{"num_attention_heads": 8, "num_key_value_heads": 4, "norm": "layernorm", "attn_scale": 0.125, "tie_word_embeddings": true, "extras": ["capped logits"], "init": "normal", "init_std_o": 0.00363, "schedule": "wsd", "decay_shape": "sqrt", "max_seq_len": 384, "dataset": "wikipedia_en"}
Each number is 128 + 24 x the weight over the matrix's rms, rounded and kept within 0 to 255. Layers, rows and columns count from 0.

# layer 5 MLP down (transposed), 2048x512, rms 0.0413, rows 374-398, columns 0-63
[[ 93 120  74 108 147 137 131 129 134 137 179 139  81 137 134 132 114 159 135 127 118 172 144 159 140 126 128 109  84 152 151 141 170 153 166 130 148 113 132 116 132 128 151 112 130 113  58 127  91 101 135 166 140 131  98 130 120  98 112  85 159 122 149 148]
 [151 113 168 149 122 131  96 151 117 121 138  90 146 143 154  84 158 104 126  59 137 149 109 121 120 156 107 136 122 145  98 154 114  94 130  87 118 140 119 166  87 132 110  91 149 137 130 128 126  96 143 130 133 119 106 110 173 151 124 136 106 155 118 111]
 [134 169 144 133 100 115 114 136 115 113 151 124 119 163 123 166 148 141 131 144 130 117  96 109 148 158 136 103 116 136 131 113 131 160 101 105 102 123 118 143 136 136 101 118  90 122 142 115 133 148 112 112 133 145 132 160 171 120 145 152 109 141 165 136]
 [127 130 119 134 143 148  81 130 160 121 215 110 144 125  89 126 105 151 114 120 100 152 141 111 125 135 148 151 113 149 126  74 160  99 118 178 132 129 126 103 129 149 125 133 141 119 131 119 105 110 139 176 101 143 119 149 135 170 116 106 120 137 138 156]
 [ 99 122 108 133 144 147 122 135 123 109 140 107 142 138 174 143 130 134 162 143 107 143 127 155 129 113 119 140  79 148 183 162 110  94 117 132 146  89 156  74 112 124  76 129 135  89 152 116 113 122 108 138 133 131 122 191 139 133 132  91 131 137 138 121]
 [113 157 196 124 118 139 100 115 154 146 110 107 143 143 179 101 135 136 127 152 160 130 119 105 118 137 129 124 147 125 133 111 178  95 150 130 103 118 128 129 127 109 130 140 142 120 138 129 142 112 140 124 123 160 112 130 120 142 138 107 117 110  96 115]
 [131 139 150 128 132  72 124 123  98 133 165  81 123 133 149 150 142  91 156 134 166 117 123  60 146 137 125 152 133 114 111 111 127 122 152  96 130 132 132 112 104 102 125 173  90 116 117  92 145 114 141 113 190 151 144 122 151 130 136 193  98 140 151 130]
 [113 133 118 114  93 144 124 109 110 159 121 188 110 139 115 157 194  75 136 117 136 147 160 142 143 149  97  63 153 149 119  91 136 134 149 141  81 120 205 146 119 116 129 113 134 145 140 110 160  82  96 153 157 182 102 150 160 206 129 130 125 105 166  86]
 [150 169 146 102 133 132 113 115 134 141 120 178 132 152  85 147 121  93 130 169 101 171 111 181  90 105 109 101 135 160  83 131 189 105 136 106 133 143 146  77 115 111 126 107 124 144 122  96 126 149 163 115 109  97  89 104 143 139 126  88 127 128 116 147]
 [136 161 140 154 103 169 114 170 124 136 111 135 134 110 141 104 163 125  97 121 121 112 134 118  93 129 101 107 131 144 180 134 135 128 184 160 114 156 149 139  99 138 102 133 145 158 117  98 144 133 172 103 120 177 158 140 150  88 187  64 109 158 116 103]
 [147 137 193 107 155 120 111 171 126 102 134 101 138 122 123 160 119 101 160 138 170 119 105 133  69 133 148 105 121 158 111 187  79 147  80 151 115 140 136 148 164 195 179 153 108 112 136 105 168 113 221 119  80  92  86 134 123 131 113 106 114 106  85 114]
 [129 117 169 105 111 122 158 128 118 121 121 151 117 111 111 115 126 128 147 128 132  98 146  97 135 102 127 130 180  81 120 111 135 102  78 164 157 127 170  79 133  88 112 113 156 129 111 136 131 115  82  90 104  89 116 133 156 132 178 105 100 127 113 143]
 [138 140 144 137 111 117 125 146 102 173 137 115  95 120 128 158 106 150 125 115 130 138  80 139 102 135 107  92 120 164  90 120 147 102 139  76 176 118 140  75 177  89 145 102 110 112  95 101 132 172 127 153 140 138 148 152 153 126 161 113 151 105 169  83]
 [121 110 118 168  92 102 120 106 153 150 135  94 116  76 108 135 116  94 106 188 107 147 137 129 125 121 161 111 116 124 130 121 140  80 134  87 130 128  86 168 125 154 156 186 141  97 106 173 120 132 115 141 129 122 134 118 138 142 144 125 120 147 132 121]
 [133 122  86 140 137 141 164 158 103 120 119 121 122 118 119 106 151 127 124 105 134 106 124 146 133 109 114 117 151 125 121 162 112 159 143 130 135 125 119 135 139 140 106 121 134 126 131 132  92 123 153 137 108 140 120 115 134 123 128 134 119 141 143 132]
 [ 94 109 121 157 114 127 107 134 106 127 126 103 119 126 131 119 158 110 125 107 107 119 146  72 152 111 124 107 151  91 135 139  97 145 121 126 149 146  87 175 142 126 127 149 129  91 142 147 152 163 143 160 149 122 120 133 118 149 137 140 169 146 124 130]
 [157 133 140 106 143 121 147 119  91 137 163 161 112 136 142  69 182 155 147 128 163 127 150 145 109 119 115 146  87 129 112 139 129 151 110 147 125 128 168 119 115 134 155 150 157 131 119 101 116 112 131 111 130 141 145 125  96 163 134  84 102 162 143 147]
 [124 114  86 109 132 151 129 108  94 139 117 110 157 151 114 156 127 117 134 143 168 134 128 134 113 145 137 100 105 151 136 159 140 112 152 136 144 151 164  92 136 163 150 141 140 147 138 108 116 144 149 125 114 173 150 121 124 132 149 108 107 128 136 154]
 [145 135  83  76 105 106 150 141 100  93 158 123 129 163 142 107 120 171 138 132 183 116 138 174  98 120 139 119 131 141 127  97 109 105 147 127 126 142 132 139 133 130 148 105 121 128 132 141 106 117 102 139 195 116 166 122 152 137 132 117 118 120 120 128]
 [193 106 128 121 111 130  77 112 139 177 121 125 102 110 135 123 129 103 131 147 155 100 116 138 125 134 109 163 109 135 169 145  82 155 109 172 115 103  98 146 127 178  99 133 103 134 119 141 136 113 162  85 107 101  56 128 127 130 133 165 112 125  88 133]
 [138 133  88 112 131 141 148 146 127 133 129 116 140 104  98 128 148 122 134 128 132 151 149 121 131 129 130 135 128 125 114 136 151 121 123 168 141 119 123 122 116 102 152 129 124 130 111 146 134 131 151 165 130 115 138 133 128 107 140 143 114 124 125 133]
 [134 144 148 125 140 129 165  97 112 163 146 163 106 145 122 161 200 136 108 132 176 110 116 104 102 107 134 109 111 145 133 146 118 104 151 168 123 131 161  77 182 145 131  71 119 115 151 127 157 110 133 134 124  94 160 127 112 156 118 126 127 134 151 153]
 [103 159 104 152 150 154  78 154 172 149 130 161 147 148 126 140 138 100 157 120 128 156 139 147 134 135 177 160 137 159 175 115 129 112 192 141 150 118  88 148 136 151 199 112 129 105 166  85 106 148 115 132 141 103 117 168 135 127 144 116 123 141 146 115]
 [155 111 100 129 137 142 148 106  94 111 173 144 127  84 168  96 153 151 102 109 105 125 130 158  95 148 115 114 115  81 151 112 159 125 123 136 162 118 166 114 158 119 107 114 135 147 157 103 163 104 115 122 117 142 154 166 152 158 136 149 139 139  88 132]
 [145 108 161 126 126 131 139 138 153 102 107 149  86 124 125 123 147 138 132 113 152 133 104 114 100  97 115  99 141 123 121 112 140  93 125 141 114 114 130 160 119 171 110 130  98 134 116 102 151 126 119 126 122 124 128 128 124 111 126 122 104 121 187 108]]
# layer 5 MLP up, 2048x512, rms 0.0749, rows 375-398, columns 0-63
[[163 142 144 154 155 102 103 126 162 124 133 144 118 119 138 107 114 153 181 131 150  70 165 124  81 130 118  75 118 146 107 152 156 145 172  88 138 100 120 119 154 134 135 111 139 125 112 132 134 113 115 140  84  93 143  97  80 141 125 126  87 119  95 122]
 [114  96 110  69 163 120 124 142 110 118 118 110 130 148 131 129 124 119 148 133 142 126 152 104 145 118 131 131 150 129 105 120 104  87 120 135 121 110 151 104 101 114 113 155 142 117 120 111 105 119 127 155 138 124 134 133 108 166 110  94 141 123 138  92]
 [122 162 100 147 131 129 117 120 155 128 131 145  99 131 126  99 102 160 102  97  92  93 125 148 132 105  97 121 138 130 157 124  75 118 108 115 119 140 136  92 132 108 153 144 156 145 118 127 119 162 109 156 145 132 127 126 136  96  57 108 126 102 132 119]
 [105 150 108  82  86 109 142 113 105 143 130  96 119 178 151 133 138 160  78 108 156 107 106 143 130  97  95 139 121 115 117 108 103 150  98 127 140 132 119 100  79 107 127 133 185  54 112 116  99 161 168 173  73 105 109 113 109  88  72  98 173  73 121  68]
 [108 139 101 153 137 108  92 147 131 137 103 138 131 172 140 119  93 123 107 155 125 151 194 100 152 137 138 129 128 147  73 102 132 147 122 169 134 115 123 127 133 122 115 149 146 136 159 187 123  78  78 112 144 141 125 150 109 112 116  87 141 103 148 135]
 [130 118 135 100  96 142 144  75  96 135 158 145 136 140 110 121 131 116 155 130 154 127 153 130 111 151 103 123 118  80  86 118 114 111  68 174 137 123 120 145 112 160 172 160 122 125 107 131 133 104 123 110 163  84 149 108 137  93  96 146 127 154 147 124]
 [132 135  99 128 140 172 121 140  95 100 178 101  93 149 109 129 113 157 149 124  78 120 189 147  94 162 123 106 131 119 156 159  97 155 136 198 133 135 153 102  93  72 154  98  96 135  86 138 157 101 109 105 127 119 167 142 167 131 177 111  92 134 126 141]
 [ 96 124 123 117 101 122 150 174 167  82 180 117 152 132 126 123 143 191 157 166  99  98 103 155 146 130 133 150 138 151 125 136 119 122 109 159 101 136 159 122 137 164  80 119 142 100 136 114 132 133 105 169 133 127 102 173 114 113 124 143 131  92 109 102]
 [150 158 135 137 158 137 112  97  72 113 160 166 139 151 106 114 110  99 118 101 111 154 139 148 185  98 112 164 128 119  99  91 172 119  90 170 108 120 118 128 124 139 110 136 158 156 132 114 127 111  76 103 150 114 146 140 140 104 159 135 131 118 157  92]
 [112 117 146 140 173 106 139 142 153 113 139 119 137 116  92 124 109 107 127 167 148  94 175 130 155 165 168 139 121 121 102 111 143 157  94 173  98 138  98 134 137 162 149 137 120 137 103 108 141 142 105 149 117 119 142 174 125 153 125  80 101  52 145 165]
 [175 120 142  98 106 136  95 173 165 147 113 115 132 128 106 141 157 172 123 149 151  97 141  94 110  83 125 123 148 124 155 132 137 152 129 109 144 109 108 104 135 146 150 115 145 136 163 113 123 104 108 158 154 115 112 165 145 188 123 115 118 121 150 143]
 [133 133 153 143 130 100 122  85 113 131 105 155 118 111 159 158 156 126 118 161 114 135 171 153 176 139  98 148 129 151 141 118 113 141 140 107 121 135  80 143 158 136  90 125 133 167  80 125 112 136 102  90 148 125 145  95 110 149 103 140 121 136 107 102]
 [139 142 145 189 122 120 122 152 106 123 139 130 103 165 106 169 116 129 112 110 110 119 166 173  92 150  95 102 163 164 130 131 191 144 142  85 130 145 108 111  72  93 135 108 109  83 114 128 135 104 122 136 197 152 100 145 137 137 128 109 145 137 136 111]
 [113 154 142  86  96 108 119 130 158 127 120 102  79 113 188 128  70 144 137 115  80 176 149 129 127 116 147 140 111 128 111 121  84 116  92 142  97 140 166 111 136 141  98 134 123 159 131 146 189 102 106 124 140 123 137 121 136 106 127 127 156 138  89 134]
 [124 167 116 157 140 117 143 149 164 114 111 134 148 101 116 135 153 126 130 175 108 101 146  95 110 102 116 130 133 136 105 148 153 144 125 103 164  93 112 139 162 102 137 122 160 113 123 120 135 125  92 147 147 109 136 138 165  87 135 146 123 104 128  96]
 [108 138 178  75 175 133 163  86 153 125 161 141 133 160 127 150 135 129 119  98 139 106 158 114 160 136 119  95 163 149 127 143 124 178 119 157 127 123 150 143 133  97  90 135 138 124 156 189 141 132 158 126 123 113 118 123 113 138 106 126 144  82 103 125]
 [154 173 147 163 130 157 160 179 127 124 143 150  88 136 140  83 144 156 128 117 127 117  99 108 113  88 124 138 112 128 113 135 116 177 130 140 113 131  91  80  58 143 149 139 135 126 118 101 131 127 113 107 122 118  97 128  89 137 129 130 122  93 120 122]
 [107 118 167 126 164 122 115 132  98 104 133 156 137 101 152 128 132 131 173 128  74 134 130 110 109 148 126 106 166 111 110 124 141 146 170 102 166  91 103 151 170 194 154 182 123  88 130 130 123 117  97 152 121 104 123 141 145 141 108 151 116 150 128  96]
 [108 160 130 134 121 151 173 149 127 150 124 132 127 137 151  83 126 134 108 106 153 114 134 122 116 150 224 130 134 109 126 143 130 148  79 113 141 136 100  91 124 165  97  90 123 137  93 149 113 133 101 132 106 151 148 135  54 130 135 138  96 102  96 140]
 [114 127 111 100 117 211 110 126 140 129 108  85 141 141 139 104 102 114  60 117 148 110 124 130 109 123 105 126 146 145 128 147 121 139 110 140 119  77 114 140 117 127  91 167 130 188 165 123 126 152 112 111  90 142 132 100 129 112 120 149 104  72 136 101]
 [ 85 142 126 113 116 156 118 113  85 120 155 111 110 129 137 163 122 164 116 145 125  87  99  93  75 123  87 133 157 147 131 163 119 122 155 131 132 134 130 152  94 135 118 135 161  93 130 103 119  94 157 182 151 142 153 115 116 151 119 139 157 169 100 147]
 [118 115 164 114 155 121 148 117 125 108 190 143 125 118 135 134  96 103  98 130 144 123 167 141 116 158 128 117 167  72  97 109 120 207 134 143 184 142 142 139 121 114 117 120 103 137 128 137 102 115 138 146 159 176  85 102 106 172  61 135 106  96 146 189]
 [134 153 116 139  96 104  68 138 142 129  79 163 132 108  99 101 145 133 146 130 122 143 124 151 114  83 147 148 122 138 136 135 134 138 162 134 123 150 110 123 124 135 177  86 151 116 115 119 120 121 143 114 140 115 126 159 125 116 122 105 118 125 138 138]
 [127  93 143 135 132 113  94 114 142  95 157 153 150  89 126 116 123 147 136 106 154  94 131 104 134  82  96 155  83 152 163 103 119  96 173 142 125 137 126  97 153 122 135 156 129 143 149 121 107 129 174 176 115 172 138 117 106 138 154 117 103 111 105 131]]